Weights of a small transformer language model.
Size: width 256, 9.18M parameters.
Architecture: LayerNorm before each block, rotary positions, no biases in attention or MLP.
Training: a variant of Muon for these matrices, 334M tokens, 10799 steps.
Each number is 200 + 20 x the weight over its row's rms, rounded and kept within 0 to 999. Layers, rows and columns count from 0. The size before them is the row's rms in percent of the matrix's.

# down: layer 3 MLP down (transposed), 320x256, rms 0.0468, rows 216-250, columns 64-127
# gate: layer 3 MLP gate, 320x256, rms 0.0467, rows 217-251, columns 64-127
# up: layer 3 MLP up, 320x256, rms 0.0469, rows 217-251, columns 64-127
down216,097,255,182,217,211,197,183,185,223,169,175,208,184,223,156,210,210,213,220,181,170,171,199,187,216,204,212,228,209,178,204,201,195,189,177,239,219,188,193,204,273,166,198,216,206,175,229,193,184,195,223,213,190,202,191,197,197,198,202,190,213,225,184,211,204
gate217,099,216,168,188,183,203,191,196,197,178,172,221,163,181,222,186,156,206,200,171,193,204,227,166,210,186,228,232,221,213,211,223,205,197,211,193,177,194,180,192,171,190,193,208,250,219,205,175,201,220,220,204,192,178,181,219,193,180,231,224,214,195,207,193,214
up217,104,189,187,198,207,211,203,230,192,175,252,221,167,199,190,152,187,181,167,171,208,205,197,197,187,188,205,209,207,166,193,175,245,180,192,203,180,167,222,192,195,203,230,209,213,210,202,200,227,228,196,171,160,230,208,192,198,190,179,226,206,217,181,219,200
down217,100,196,196,166,206,180,220,185,205,173,189,173,211,218,207,209,149,195,195,197,197,228,190,224,218,182,160,215,134,216,191,155,212,211,170,194,207,209,217,235,233,232,204,202,221,196,207,218,216,151,197,157,197,189,175,214,206,172,199,192,191,176,183,205,207
gate218,102,200,189,224,202,163,223,193,219,183,190,188,184,227,193,225,199,231,207,185,216,208,195,195,185,161,180,183,183,223,211,199,197,194,201,168,195,223,199,186,204,225,207,256,183,225,206,208,199,240,208,233,192,179,207,180,204,183,201,190,221,198,202,202,177
up218,096,200,222,167,200,239,195,188,210,174,243,176,212,213,206,203,179,228,226,180,163,177,209,206,215,199,179,229,203,213,226,205,211,163,207,214,215,205,146,207,188,204,193,205,186,191,205,206,242,210,195,175,223,183,222,195,221,188,194,190,193,182,193,202,189
down218,097,218,187,243,191,217,180,209,227,212,191,191,184,201,241,187,209,208,198,193,207,200,192,163,204,225,213,203,190,172,186,183,233,205,191,177,187,189,186,205,188,203,218,211,194,188,197,203,187,186,169,231,210,199,184,175,212,177,202,204,211,220,250,217,225
gate219,097,185,216,164,177,191,210,234,206,214,207,187,203,209,169,226,201,173,201,200,163,195,208,193,174,216,198,197,195,185,201,212,172,199,212,197,176,177,194,176,161,178,193,191,192,221,180,175,182,242,182,208,172,217,206,213,188,256,211,201,236,210,220,169,200
up219,097,217,181,191,185,215,182,185,192,185,216,186,214,215,227,170,198,183,226,232,204,197,202,208,181,265,182,215,220,194,204,226,180,218,237,178,172,188,180,191,224,193,233,219,184,197,200,213,225,190,216,224,203,176,181,224,191,163,188,174,221,205,238,213,190
down219,102,192,219,154,179,188,190,196,219,234,202,204,196,194,176,219,195,193,179,208,171,209,178,195,180,186,203,207,184,172,219,217,167,224,213,194,200,191,182,206,197,162,224,176,175,205,227,208,187,221,179,197,176,216,180,213,191,234,188,198,236,210,197,177,192
gate220,095,199,195,209,211,186,198,193,202,236,201,204,175,209,195,189,184,220,192,222,240,221,219,188,150,195,226,211,190,202,195,209,188,199,189,195,205,200,164,185,194,187,205,140,169,215,202,199,203,171,175,235,196,223,213,188,201,171,201,205,185,218,223,211,206
up220,086,209,221,191,215,190,197,167,184,179,202,206,182,190,200,195,216,208,207,204,172,194,218,201,197,179,194,190,147,214,148,208,199,208,218,191,166,206,173,195,222,206,228,225,196,215,193,206,231,224,197,224,210,199,196,200,212,207,221,207,232,191,201,217,211
down220,096,236,175,175,233,178,208,196,224,222,188,196,200,187,220,198,188,191,217,184,177,197,214,208,206,186,218,196,163,174,193,213,175,173,201,206,199,201,218,198,230,222,173,182,213,228,238,167,174,226,176,165,219,204,204,219,178,175,191,220,191,226,244,191,190
gate221,098,224,217,195,213,190,172,180,146,200,206,249,224,214,192,201,212,210,178,181,193,184,189,203,230,185,186,188,188,215,210,180,204,222,187,227,213,214,171,229,205,187,234,189,208,190,187,214,191,184,193,236,182,181,204,204,174,193,168,229,241,187,185,184,239
up221,097,178,209,160,185,250,221,169,221,202,191,177,202,190,176,163,189,206,206,214,200,241,213,193,238,207,187,182,199,197,218,206,182,196,192,195,202,195,200,191,201,197,200,168,253,194,225,169,192,211,203,221,243,203,205,203,213,183,216,178,204,197,253,222,204
down221,096,202,177,165,208,198,225,221,208,167,189,199,200,192,183,178,201,214,178,198,200,186,188,184,202,190,196,214,167,198,200,219,164,174,197,225,225,204,201,207,233,248,193,222,186,175,173,193,199,184,199,207,201,217,198,192,217,203,223,202,184,208,172,196,177
gate222,098,233,183,203,180,224,208,177,211,185,179,188,170,189,178,187,206,232,222,160,186,203,202,201,174,217,246,204,217,193,195,179,214,156,194,202,205,147,175,193,185,204,232,212,234,213,175,195,183,209,210,261,206,208,197,201,209,210,188,208,194,218,202,160,183
up222,097,187,185,205,201,157,180,213,177,210,185,205,195,181,210,212,203,206,204,196,211,175,237,176,182,203,171,184,186,223,224,236,175,229,199,261,178,183,226,196,219,206,223,202,183,193,190,216,199,208,191,171,186,198,181,221,180,211,226,197,197,212,214,231,221
down222,098,187,180,228,169,197,203,192,232,190,204,214,208,180,202,213,168,209,167,226,219,192,187,173,156,190,197,231,230,203,210,202,200,198,176,240,169,184,242,180,172,215,207,188,201,171,218,217,197,209,175,179,199,191,180,198,243,211,242,214,171,189,212,205,228
gate223,103,202,154,189,203,173,226,187,184,181,199,168,195,187,213,214,187,198,202,170,215,206,194,205,216,202,192,224,209,225,202,231,205,177,199,190,224,165,185,202,220,183,191,187,173,176,234,192,173,214,229,168,220,215,202,197,193,214,217,235,213,190,208,213,230
up223,104,229,203,183,177,235,245,189,221,189,209,204,216,199,229,181,215,175,214,176,200,204,179,226,212,208,209,208,202,194,240,205,224,221,213,190,183,192,168,205,168,197,206,217,212,202,225,189,233,190,223,167,189,232,213,179,175,196,176,228,194,182,187,175,221
down223,102,171,214,200,239,230,197,193,191,189,186,191,203,190,181,190,193,212,154,223,183,186,191,207,202,199,217,183,214,207,195,204,198,213,183,225,222,169,234,190,212,227,193,236,215,212,168,200,213,172,188,210,194,164,173,182,215,176,205,181,226,177,224,202,184
gate224,100,169,173,169,178,201,171,202,217,185,188,189,174,202,201,185,219,174,217,221,213,176,213,188,174,189,182,192,189,213,228,188,218,235,232,208,192,199,218,210,229,187,217,207,181,207,192,207,229,194,201,232,205,233,239,244,190,170,223,185,192,182,202,206,162
up224,100,212,159,179,231,188,182,168,224,186,202,202,160,183,190,187,236,187,193,203,219,178,185,197,212,180,221,202,184,180,214,144,132,233,185,143,176,189,214,172,232,181,202,231,176,208,216,181,203,177,199,194,167,198,176,218,183,192,216,169,188,201,205,215,183
down224,104,189,146,224,202,200,230,223,189,153,199,206,207,183,215,226,170,180,193,206,203,182,217,202,184,192,211,201,214,186,192,208,172,197,234,216,207,192,193,213,212,192,242,229,195,202,208,182,176,198,184,213,221,168,168,195,214,185,179,190,152,216,189,200,195
gate225,106,171,216,209,193,189,201,196,206,184,210,198,212,172,183,187,187,198,211,203,190,216,197,203,193,187,234,192,206,205,209,190,222,198,197,227,197,194,200,215,230,199,192,166,215,188,196,225,220,189,190,227,243,225,187,191,196,210,192,198,206,188,193,190,196
up225,098,233,221,198,156,188,212,215,182,157,224,223,175,217,192,196,188,178,213,214,210,238,199,204,191,143,198,204,222,205,216,203,225,201,209,199,230,183,202,229,214,200,182,195,198,201,206,209,207,217,202,202,174,233,221,192,198,204,183,194,188,198,233,189,189
down225,099,207,218,202,233,190,200,187,210,192,203,207,207,209,207,206,220,183,215,206,188,176,221,217,213,218,175,208,180,196,179,234,188,215,195,162,195,210,196,188,188,193,199,214,186,204,226,181,180,145,213,217,176,141,215,225,220,207,195,185,195,203,193,216,248
gate226,100,205,155,207,162,191,214,201,175,182,187,182,180,166,235,215,175,232,218,204,205,246,221,182,211,208,164,185,214,228,220,189,214,175,195,187,180,188,213,216,171,211,209,179,206,199,212,201,209,228,171,177,184,229,214,186,210,199,145,191,207,180,211,177,193
up226,100,156,202,210,210,223,205,207,175,211,231,213,192,211,207,176,205,185,180,207,205,186,170,223,181,206,217,193,172,208,166,200,166,222,187,214,202,215,204,194,202,198,194,178,178,182,209,216,192,185,170,230,234,222,201,220,155,195,220,195,199,217,191,240,200
down226,102,199,201,218,175,177,205,200,176,220,193,190,203,228,220,201,215,211,224,183,218,160,207,197,200,229,248,163,138,195,221,221,190,223,187,193,190,239,191,199,229,191,211,184,228,202,210,201,245,187,184,236,202,175,187,208,177,222,228,210,201,207,201,204,194
gate227,104,180,210,192,203,183,189,186,174,210,192,185,228,216,178,219,192,188,179,178,186,214,201,213,269,198,194,215,199,210,195,237,190,182,195,207,195,228,204,212,227,203,176,193,176,198,181,176,191,163,161,249,179,219,221,186,190,202,228,180,215,188,184,178,172
up227,108,210,184,181,198,190,193,221,208,202,162,234,199,180,212,182,176,211,203,204,211,220,222,207,146,211,206,172,196,177,223,184,205,180,210,210,177,199,173,204,144,227,177,211,205,209,208,209,178,204,181,175,218,200,216,223,248,197,208,188,211,173,232,179,206
down227,106,197,227,177,214,203,224,229,256,188,207,236,235,214,212,187,190,222,209,202,205,202,164,225,165,238,196,187,203,174,222,166,212,189,233,203,180,174,170,203,196,198,210,233,217,215,220,238,179,203,190,192,217,212,212,222,199,208,208,185,169,175,200,194,175
gate228,103,171,173,204,209,200,172,160,183,191,192,174,195,187,211,200,224,215,207,229,219,236,235,194,185,223,173,188,181,196,240,208,224,239,198,220,203,250,223,206,172,202,202,200,178,188,241,188,222,216,186,196,237,217,186,211,190,200,207,174,210,205,201,154,217
up228,102,202,172,228,210,225,205,195,179,229,193,196,248,209,181,242,242,191,163,167,226,203,207,204,206,219,229,198,231,231,191,176,181,168,179,241,201,190,152,240,201,196,187,224,185,195,190,219,195,192,179,193,191,166,173,168,242,217,226,219,210,219,158,236,232
down228,101,212,197,195,181,173,212,208,196,242,196,215,188,237,155,241,167,196,198,175,195,173,174,227,232,198,201,191,218,202,185,192,162,188,185,194,188,178,189,185,217,210,205,185,221,224,182,202,204,190,241,224,150,174,228,200,187,213,179,201,205,191,201,238,216
gate229,097,187,183,217,211,187,210,183,211,175,244,178,208,181,193,200,211,208,205,183,215,205,188,225,193,185,166,226,217,201,208,214,142,182,225,218,185,148,181,180,164,212,191,224,208,184,222,251,163,185,206,208,189,234,179,203,224,191,212,202,221,212,182,194,204
up229,099,206,207,239,207,205,215,181,190,206,224,170,217,227,230,228,252,206,175,210,193,172,171,191,188,188,203,211,212,214,201,196,205,178,211,263,178,210,175,197,188,177,206,212,231,163,198,202,190,179,193,181,187,215,195,152,207,169,184,196,255,227,197,211,208
down229,100,205,154,186,183,203,211,233,214,208,202,174,177,228,207,197,207,192,181,167,174,238,198,168,219,232,199,193,203,192,181,225,214,225,196,192,195,226,201,196,210,205,217,199,224,232,204,208,226,214,182,150,184,181,208,190,169,259,194,181,198,170,198,220,189
gate230,104,167,264,192,215,173,192,143,162,211,192,186,223,217,215,208,231,214,202,177,188,178,189,167,213,182,206,230,226,205,197,161,234,192,219,216,233,197,162,226,184,211,173,221,170,172,209,207,190,187,226,186,221,165,204,237,184,213,225,173,211,204,222,210,184
up230,095,212,222,193,172,201,176,238,212,163,182,229,191,212,198,189,212,214,220,208,180,175,193,253,173,177,197,192,216,178,171,246,213,196,195,194,192,169,233,184,231,164,224,165,246,179,197,241,215,216,204,199,215,193,193,198,185,189,183,223,161,210,220,192,165
down230,096,243,234,173,201,217,188,183,229,201,201,206,155,159,176,243,183,193,183,177,191,190,191,206,167,235,179,238,197,205,200,236,207,235,203,223,189,206,175,178,206,197,218,201,208,242,186,223,194,190,228,197,231,198,201,185,209,205,195,260,203,205,180,189,206
gate231,102,188,209,233,178,191,173,182,187,224,170,209,219,183,199,211,215,210,223,208,151,207,225,196,198,200,191,229,231,193,221,187,186,200,176,210,185,188,221,216,212,211,203,195,227,211,235,209,186,206,199,206,201,212,196,172,186,173,183,170,230,165,187,234,211
up231,098,193,218,213,195,145,197,224,180,221,178,205,182,193,219,196,225,224,170,219,215,183,168,210,192,220,181,185,209,176,202,210,194,190,223,183,207,189,215,177,204,221,200,204,211,168,181,218,173,201,186,229,177,206,230,221,167,186,195,171,188,210,219,227,189
down231,101,207,194,220,207,199,233,186,139,161,248,186,207,190,197,186,190,225,201,189,203,182,193,189,198,202,190,167,198,224,209,205,215,221,168,194,196,191,198,238,206,224,199,174,207,215,188,216,195,226,197,216,207,165,211,216,189,195,229,212,166,200,206,156,187
gate232,098,198,204,199,228,164,193,170,215,186,197,183,209,231,170,224,191,179,247,242,181,185,192,210,190,196,235,149,221,220,199,185,186,164,220,202,201,175,204,218,208,185,231,194,199,205,175,181,209,207,206,193,246,205,213,182,226,212,199,205,218,163,250,219,196
up232,097,200,184,180,225,209,211,208,208,196,204,204,187,236,222,223,217,225,185,209,228,224,228,221,202,249,199,193,218,182,185,197,229,229,173,188,206,167,206,209,189,187,200,205,209,184,236,166,180,188,157,190,195,181,210,231,241,241,198,203,187,189,222,191,221
down232,098,182,201,232,213,207,220,223,214,186,185,226,187,203,198,190,175,223,165,187,226,219,221,198,229,189,153,223,164,195,221,207,208,196,195,167,220,206,188,187,210,164,173,212,161,177,217,209,192,207,215,205,194,249,202,151,166,189,190,196,178,225,184,208,165
gate233,110,201,173,219,189,209,194,231,214,192,223,197,217,207,177,178,191,218,214,205,235,195,214,210,210,217,208,193,165,200,229,160,186,228,211,188,173,198,207,162,209,191,210,192,164,193,204,210,184,182,204,163,208,198,200,216,187,202,185,195,205,196,186,183,180
up233,107,190,201,173,215,168,192,212,181,210,209,209,209,178,212,206,175,223,226,238,207,230,199,183,176,203,189,243,202,203,217,217,181,186,173,177,194,197,170,210,179,192,221,207,266,223,216,235,168,217,189,203,196,165,186,199,208,173,202,215,193,176,195,197,194
down233,104,201,196,192,167,212,173,223,210,173,219,161,168,176,205,184,181,221,204,236,168,199,211,193,207,189,163,195,197,202,201,215,183,211,204,198,219,224,204,189,209,203,204,178,178,186,182,217,173,220,193,237,211,207,201,201,219,193,215,209,237,209,186,207,201
gate234,099,167,200,207,208,190,213,197,211,188,173,206,211,195,212,214,191,184,193,201,140,195,223,202,192,187,228,167,217,216,224,174,219,193,208,226,176,202,182,243,174,209,193,194,205,205,226,196,210,170,208,185,200,201,217,199,175,184,205,226,219,194,196,198,170
up234,102,195,191,194,244,203,197,207,211,230,170,193,176,203,228,189,195,172,218,208,220,190,214,181,180,208,227,189,156,214,207,171,189,193,202,189,212,183,219,156,177,231,175,212,186,201,186,215,212,174,212,198,171,218,200,213,168,198,178,217,154,236,199,224,206
down234,105,205,181,217,208,207,188,232,206,233,188,184,199,188,258,176,168,194,193,203,219,183,195,207,194,207,206,205,163,210,195,185,184,207,191,192,226,209,213,161,171,220,173,207,191,234,223,208,175,197,236,179,170,206,205,201,177,208,177,206,167,208,170,223,202
gate235,098,173,199,202,182,225,217,175,238,176,241,189,208,167,231,186,204,189,180,181,138,223,202,196,241,203,207,192,214,207,234,208,184,206,191,245,221,234,234,230,210,212,207,236,182,192,223,179,235,211,223,233,191,220,240,200,200,190,166,203,172,169,207,194,183
up235,105,202,205,208,213,201,220,188,224,215,215,231,178,175,207,198,185,196,214,229,169,175,160,171,163,229,207,211,171,226,232,193,204,212,209,202,191,189,173,226,207,175,168,213,192,202,171,208,234,209,240,208,179,168,212,187,209,208,216,219,204,205,205,213,178
down235,103,236,206,207,189,191,216,183,196,217,177,240,170,181,197,187,205,225,222,244,192,195,183,179,158,221,208,193,183,227,207,226,223,220,231,230,205,196,182,206,187,166,194,226,238,185,210,195,217,170,202,219,166,202,210,182,202,186,211,236,204,198,184,222,184
gate236,096,231,178,208,180,207,217,195,191,197,229,210,207,167,215,215,179,159,190,197,214,207,204,172,202,174,202,204,179,231,203,216,216,178,230,185,192,202,204,248,157,195,228,170,195,172,211,195,202,206,224,210,184,174,210,200,203,218,187,197,207,201,176,228,215
up236,095,188,227,207,234,216,222,179,216,156,209,195,220,191,193,163,215,187,206,246,193,203,163,202,204,232,225,229,236,193,188,188,220,203,225,188,189,179,184,205,159,211,177,190,200,195,194,189,224,169,195,185,190,238,176,221,205,201,199,203,180,176,187,207,177
down236,098,201,189,171,200,227,193,231,192,188,187,194,217,189,207,194,217,209,146,187,223,202,218,188,200,196,197,187,205,189,184,220,207,195,197,185,205,196,193,237,209,176,259,185,196,221,194,188,199,229,186,197,209,211,226,211,190,197,201,197,196,238,193,230,221
gate237,094,228,197,208,194,201,190,198,232,198,226,196,185,165,181,188,224,208,196,194,186,219,166,227,202,179,191,180,228,175,162,187,187,142,210,195,218,204,212,203,209,209,176,193,205,229,210,151,203,218,182,190,234,223,220,193,242,210,194,207,156,210,180,232,176
up237,097,178,166,184,199,203,173,210,188,179,187,211,197,221,200,176,169,196,185,182,190,199,191,201,213,233,215,188,232,212,183,199,206,187,166,225,184,203,200,173,202,178,214,199,217,194,202,186,200,189,167,212,151,169,187,196,219,215,224,210,189,170,168,172,216
down237,097,249,251,189,194,180,162,190,206,209,178,204,191,186,235,214,192,200,220,202,214,174,185,188,181,146,215,177,203,198,181,199,240,201,188,196,185,218,212,196,206,225,205,207,173,162,198,187,218,207,196,215,212,193,214,190,188,199,172,189,187,248,178,133,255
gate238,099,218,204,194,200,209,218,222,200,210,202,204,199,220,214,215,204,172,158,220,187,207,192,229,176,187,223,191,195,189,186,217,193,198,182,214,169,203,180,213,157,201,178,191,203,162,203,202,179,217,189,214,212,184,218,240,195,197,244,224,201,218,209,192,173
up238,098,204,177,164,209,203,169,205,187,177,224,175,217,193,201,207,267,236,172,184,183,207,205,186,181,211,169,208,210,194,212,216,174,194,247,170,196,210,193,184,230,191,213,205,198,182,213,169,181,202,194,206,197,216,204,180,192,215,214,181,200,212,191,197,182
down238,100,204,177,213,177,181,201,203,195,157,203,208,186,219,180,179,234,192,203,223,204,213,236,212,205,180,207,193,221,197,184,199,148,202,199,202,172,228,213,226,185,182,183,194,212,186,176,216,167,187,164,175,233,209,197,216,212,198,228,181,217,226,215,222,215
gate239,097,207,210,195,209,208,195,202,205,189,210,221,171,204,200,173,214,207,211,225,200,207,200,186,229,217,197,210,213,224,207,230,221,245,205,166,175,155,199,251,186,197,196,191,200,209,178,201,162,199,219,234,204,209,173,177,226,211,226,166,203,173,177,181,165
up239,105,206,200,203,200,194,224,201,216,195,184,180,187,219,194,214,230,230,210,217,204,208,184,184,206,188,183,207,198,166,158,221,219,161,206,218,194,191,216,188,178,203,213,219,216,184,223,170,216,192,201,190,186,180,203,227,185,217,168,192,205,245,192,213,236
down239,098,199,217,201,207,188,167,186,187,212,231,236,198,170,160,198,207,230,211,210,168,187,190,208,204,196,206,182,198,237,210,200,229,205,210,209,167,215,194,257,177,196,221,219,193,189,189,198,162,177,227,194,228,189,200,217,217,225,225,197,208,208,208,219,204
gate240,102,219,168,210,179,196,211,193,228,171,203,183,211,210,180,211,209,212,243,236,195,240,186,207,213,200,183,194,221,233,212,206,189,209,160,172,214,196,216,180,198,202,206,202,227,198,208,214,211,183,168,199,185,208,158,194,202,218,210,195,209,214,194,201,203
up240,101,218,172,205,219,204,196,235,205,180,168,243,183,188,192,174,216,214,229,199,177,210,175,215,191,231,199,214,228,198,221,209,175,205,211,165,225,186,174,228,193,181,209,216,190,207,177,216,220,252,206,194,220,220,210,188,208,196,204,210,180,188,215,211,215
down240,100,203,214,195,213,209,212,218,220,177,204,172,190,183,192,176,189,203,221,233,220,190,190,189,167,168,200,216,216,202,171,195,172,192,231,196,176,216,241,184,221,208,183,174,192,206,180,188,196,182,202,208,206,204,186,202,188,188,169,200,210,192,186,218,184
gate241,092,218,200,165,199,171,196,225,206,189,215,168,197,206,210,192,205,168,210,181,246,194,210,220,172,180,197,176,197,186,213,202,213,218,187,187,187,190,227,241,192,199,204,162,191,210,220,184,183,208,195,203,207,235,201,187,230,228,218,164,217,167,215,210,170
up241,098,207,209,209,188,161,174,243,209,181,206,203,223,182,196,194,187,190,216,197,190,200,186,181,221,169,227,221,177,225,186,202,173,185,194,170,208,205,177,187,188,206,207,200,205,191,184,176,244,216,208,215,180,200,204,180,221,213,199,225,186,206,138,181,195
down241,101,198,195,185,232,184,202,234,181,192,212,205,208,214,200,212,215,168,189,227,217,199,194,240,166,196,178,200,192,146,208,170,211,206,208,204,236,196,229,229,183,199,206,189,210,179,192,170,205,181,205,217,208,199,194,229,211,211,202,199,220,177,208,217,190
gate242,103,198,190,186,210,250,199,199,206,201,208,213,195,185,236,204,180,212,209,223,192,207,229,189,193,197,189,224,172,238,196,225,182,181,184,225,187,195,211,150,173,247,189,198,207,213,182,236,179,202,202,169,182,165,198,213,171,187,224,200,182,194,193,205,192
up242,107,231,177,229,252,195,196,201,181,201,189,155,228,185,174,195,217,209,197,173,243,181,208,209,216,226,172,217,183,194,191,193,227,193,222,189,210,212,208,206,221,172,230,205,205,244,214,194,191,195,177,198,219,209,235,193,194,214,186,190,217,198,207,214,184
down242,105,194,191,181,213,207,174,208,174,205,216,204,189,175,210,210,223,164,190,178,211,182,184,181,209,231,193,199,191,206,211,205,202,206,191,195,202,171,191,207,217,223,213,212,224,196,193,178,251,206,178,216,204,197,216,192,177,193,165,201,208,181,200,214,220
gate243,096,220,212,199,197,203,216,178,230,177,234,185,217,211,188,206,214,218,214,203,197,202,185,211,209,170,253,206,230,214,165,204,183,219,206,207,169,179,193,198,206,217,145,185,214,201,195,198,173,253,168,213,194,200,191,217,197,184,170,211,201,206,197,191,235
up243,097,202,171,224,185,215,206,196,232,200,193,205,184,173,233,187,163,197,225,194,205,238,202,183,200,176,243,164,206,224,155,194,205,130,210,193,153,178,205,165,195,203,202,176,203,149,186,195,218,236,202,191,171,211,244,183,174,171,212,204,222,213,208,196,210
down243,097,205,198,152,189,173,179,181,185,187,177,190,194,168,185,228,217,197,195,179,205,211,192,210,224,171,200,170,237,166,219,214,207,195,194,197,194,177,204,235,209,206,180,170,188,216,197,192,226,181,205,182,182,207,193,190,210,222,188,194,207,171,190,190,210
gate244,102,190,192,193,206,223,208,180,202,229,210,226,239,189,192,175,182,210,169,221,183,199,170,211,190,184,152,159,179,211,195,206,182,258,213,183,214,225,213,175,177,217,191,190,220,215,198,219,202,194,203,196,201,212,207,208,168,221,213,194,198,195,185,222,214
up244,097,205,197,194,214,209,215,157,213,205,216,154,210,198,215,196,168,225,191,208,232,228,193,217,201,188,181,185,157,195,206,202,226,236,211,186,200,193,203,190,176,217,229,223,231,209,210,158,160,211,174,205,216,236,193,182,212,202,221,232,186,179,203,218,210
down244,099,187,201,212,154,242,201,148,201,207,219,217,221,210,215,197,208,142,205,206,200,184,182,214,170,161,229,217,232,207,241,209,181,165,204,196,156,206,165,201,200,204,221,181,183,191,185,175,160,213,145,211,190,218,208,195,208,195,205,230,177,218,194,189,177
gate245,095,170,175,218,180,180,186,235,189,193,208,169,216,236,133,185,174,192,213,237,194,216,224,220,211,246,186,199,225,213,219,170,222,206,197,187,214,159,221,183,202,175,208,167,213,199,179,201,206,183,205,203,185,195,216,185,215,211,201,217,214,174,196,188,210
up245,090,196,201,218,202,204,205,227,180,195,204,212,216,216,177,166,164,157,187,198,209,201,201,222,198,183,215,204,169,228,188,190,201,196,156,193,194,214,222,210,218,192,225,189,198,183,201,193,225,198,235,210,198,205,177,200,232,232,224,221,224,210,237,162,212
down245,090,239,189,224,184,222,203,239,176,232,207,178,212,187,185,177,201,182,157,200,191,242,219,220,190,207,188,210,187,233,217,160,201,220,243,212,181,189,217,203,182,212,182,202,195,179,180,191,165,193,176,210,193,204,218,198,201,194,173,196,164,209,204,216,197
gate246,103,192,219,175,216,215,188,211,239,173,203,173,194,253,219,213,211,220,209,216,202,202,186,217,214,215,173,195,196,189,225,201,216,198,224,213,187,231,190,160,177,159,203,218,197,201,253,186,205,178,194,193,161,208,207,214,207,212,199,172,196,221,210,162,203
up246,103,180,200,196,199,196,217,218,200,221,200,257,218,178,205,215,204,152,193,185,205,194,211,197,204,223,225,208,179,202,184,186,228,228,175,165,218,192,212,231,203,188,216,217,215,204,200,204,162,212,248,164,227,196,212,193,196,207,212,237,241,170,192,215,232
down246,100,207,205,227,215,189,195,202,185,222,194,212,196,212,210,209,194,228,199,204,176,194,193,204,185,201,193,203,193,173,222,173,207,198,217,216,216,218,182,195,203,181,188,206,198,189,197,183,202,147,192,217,204,192,167,202,205,203,230,206,228,217,200,171,172
gate247,095,201,223,248,177,177,203,231,198,154,161,169,188,178,212,201,224,199,144,222,188,214,192,160,249,227,206,202,226,212,218,180,226,163,202,199,229,225,191,201,182,177,204,213,204,217,190,238,213,194,209,185,200,191,175,197,174,205,200,191,214,178,217,232,181
up247,091,208,233,226,200,174,187,221,195,210,196,221,203,207,214,203,171,183,177,192,184,195,220,154,196,192,178,196,190,186,227,189,208,198,215,233,224,206,213,230,202,205,193,202,214,210,197,186,206,226,217,192,209,194,195,169,171,196,223,213,228,244,213,204,188
down247,093,201,203,213,188,160,208,250,179,214,237,198,210,228,203,224,195,156,205,200,197,208,195,184,231,183,191,210,218,205,211,190,197,170,189,197,224,231,177,145,193,194,200,206,210,209,188,199,207,213,190,176,183,179,184,202,214,233,216,244,219,208,175,183,196
gate248,089,207,196,219,205,192,220,239,253,203,181,209,211,179,186,192,186,192,203,191,224,201,203,209,208,224,181,220,193,220,209,218,234,220,218,243,208,177,190,187,179,177,169,218,182,222,157,204,184,178,212,172,221,171,218,199,191,204,179,197,166,211,177,202,243
up248,098,221,189,192,215,198,217,234,205,186,187,198,204,230,233,212,211,232,184,215,180,197,242,229,194,246,159,196,184,208,182,232,234,192,211,195,172,198,189,228,238,233,187,225,170,214,221,210,209,210,214,205,240,159,191,167,201,183,166,218,183,194,214,193,195
down248,093,199,202,197,197,180,169,210,212,217,204,216,184,204,176,164,210,203,197,208,199,188,162,178,211,184,238,215,195,215,225,211,207,190,224,229,191,173,170,194,194,181,171,222,229,188,191,197,170,189,209,183,189,217,220,220,196,214,234,166,199,171,229,217,214
gate249,100,186,203,183,182,212,194,192,183,159,197,220,198,207,199,225,198,160,204,201,167,174,211,203,219,213,176,193,182,195,157,244,175,199,181,189,185,191,212,176,195,215,223,214,218,191,212,208,193,189,220,209,261,193,223,194,212,203,215,220,197,214,208,208,223
up249,100,219,212,195,170,193,223,184,197,188,204,233,189,162,205,186,191,203,220,216,190,217,189,194,209,197,212,175,173,235,218,190,194,198,218,210,218,190,196,201,218,214,205,179,209,219,198,202,220,190,183,194,194,199,228,180,204,191,200,217,178,194,230,165,233
down249,103,217,201,182,202,193,174,203,158,182,219,195,219,149,183,219,245,166,193,198,187,205,219,214,193,190,210,195,174,210,169,226,190,216,185,162,208,195,213,163,221,200,173,231,198,205,194,182,161,201,187,183,234,199,222,252,224,235,210,204,172,186,211,208,215
gate250,088,176,195,219,211,214,192,174,180,214,174,190,179,204,234,210,210,213,217,165,206,212,191,175,185,221,189,208,194,199,188,191,181,182,170,214,198,178,167,212,232,200,189,200,173,188,228,223,180,199,213,187,215,197,181,210,213,206,185,202,232,183,226,179,239
up250,098,180,172,213,152,212,172,149,193,183,195,204,196,203,224,183,211,202,165,247,206,172,208,210,189,193,232,212,175,193,209,189,185,205,219,180,175,210,208,202,170,192,220,205,226,172,208,165,204,196,190,186,206,226,179,193,205,187,222,198,216,235,211,193,185
down250,096,229,235,212,228,176,230,239,211,218,207,177,194,236,185,246,176,200,239,201,211,264,209,195,200,198,208,189,228,207,184,206,173,188,204,214,216,183,220,204,237,191,194,211,174,196,198,238,187,213,197,236,190,181,208,211,176,204,182,216,162,161,203,222,192
gate251,105,213,204,196,226,155,198,187,186,187,205,180,239,167,225,219,205,203,225,164,185,199,211,182,234,187,219,206,201,169,210,186,185,184,190,225,218,172,203,190,201,211,186,186,201,215,223,156,236,224,203,209,229,213,199,197,195,181,209,238,221,206,217,199,196
up251,098,217,224,225,172,178,218,196,249,213,163,183,168,184,166,210,197,191,178,186,164,201,210,214,189,179,202,193,199,211,174,208,215,197,170,203,206,189,174,169,189,186,203,216,199,192,159,162,202,226,230,213,247,189,165,199,211,238,227,270,196,219,210,196,168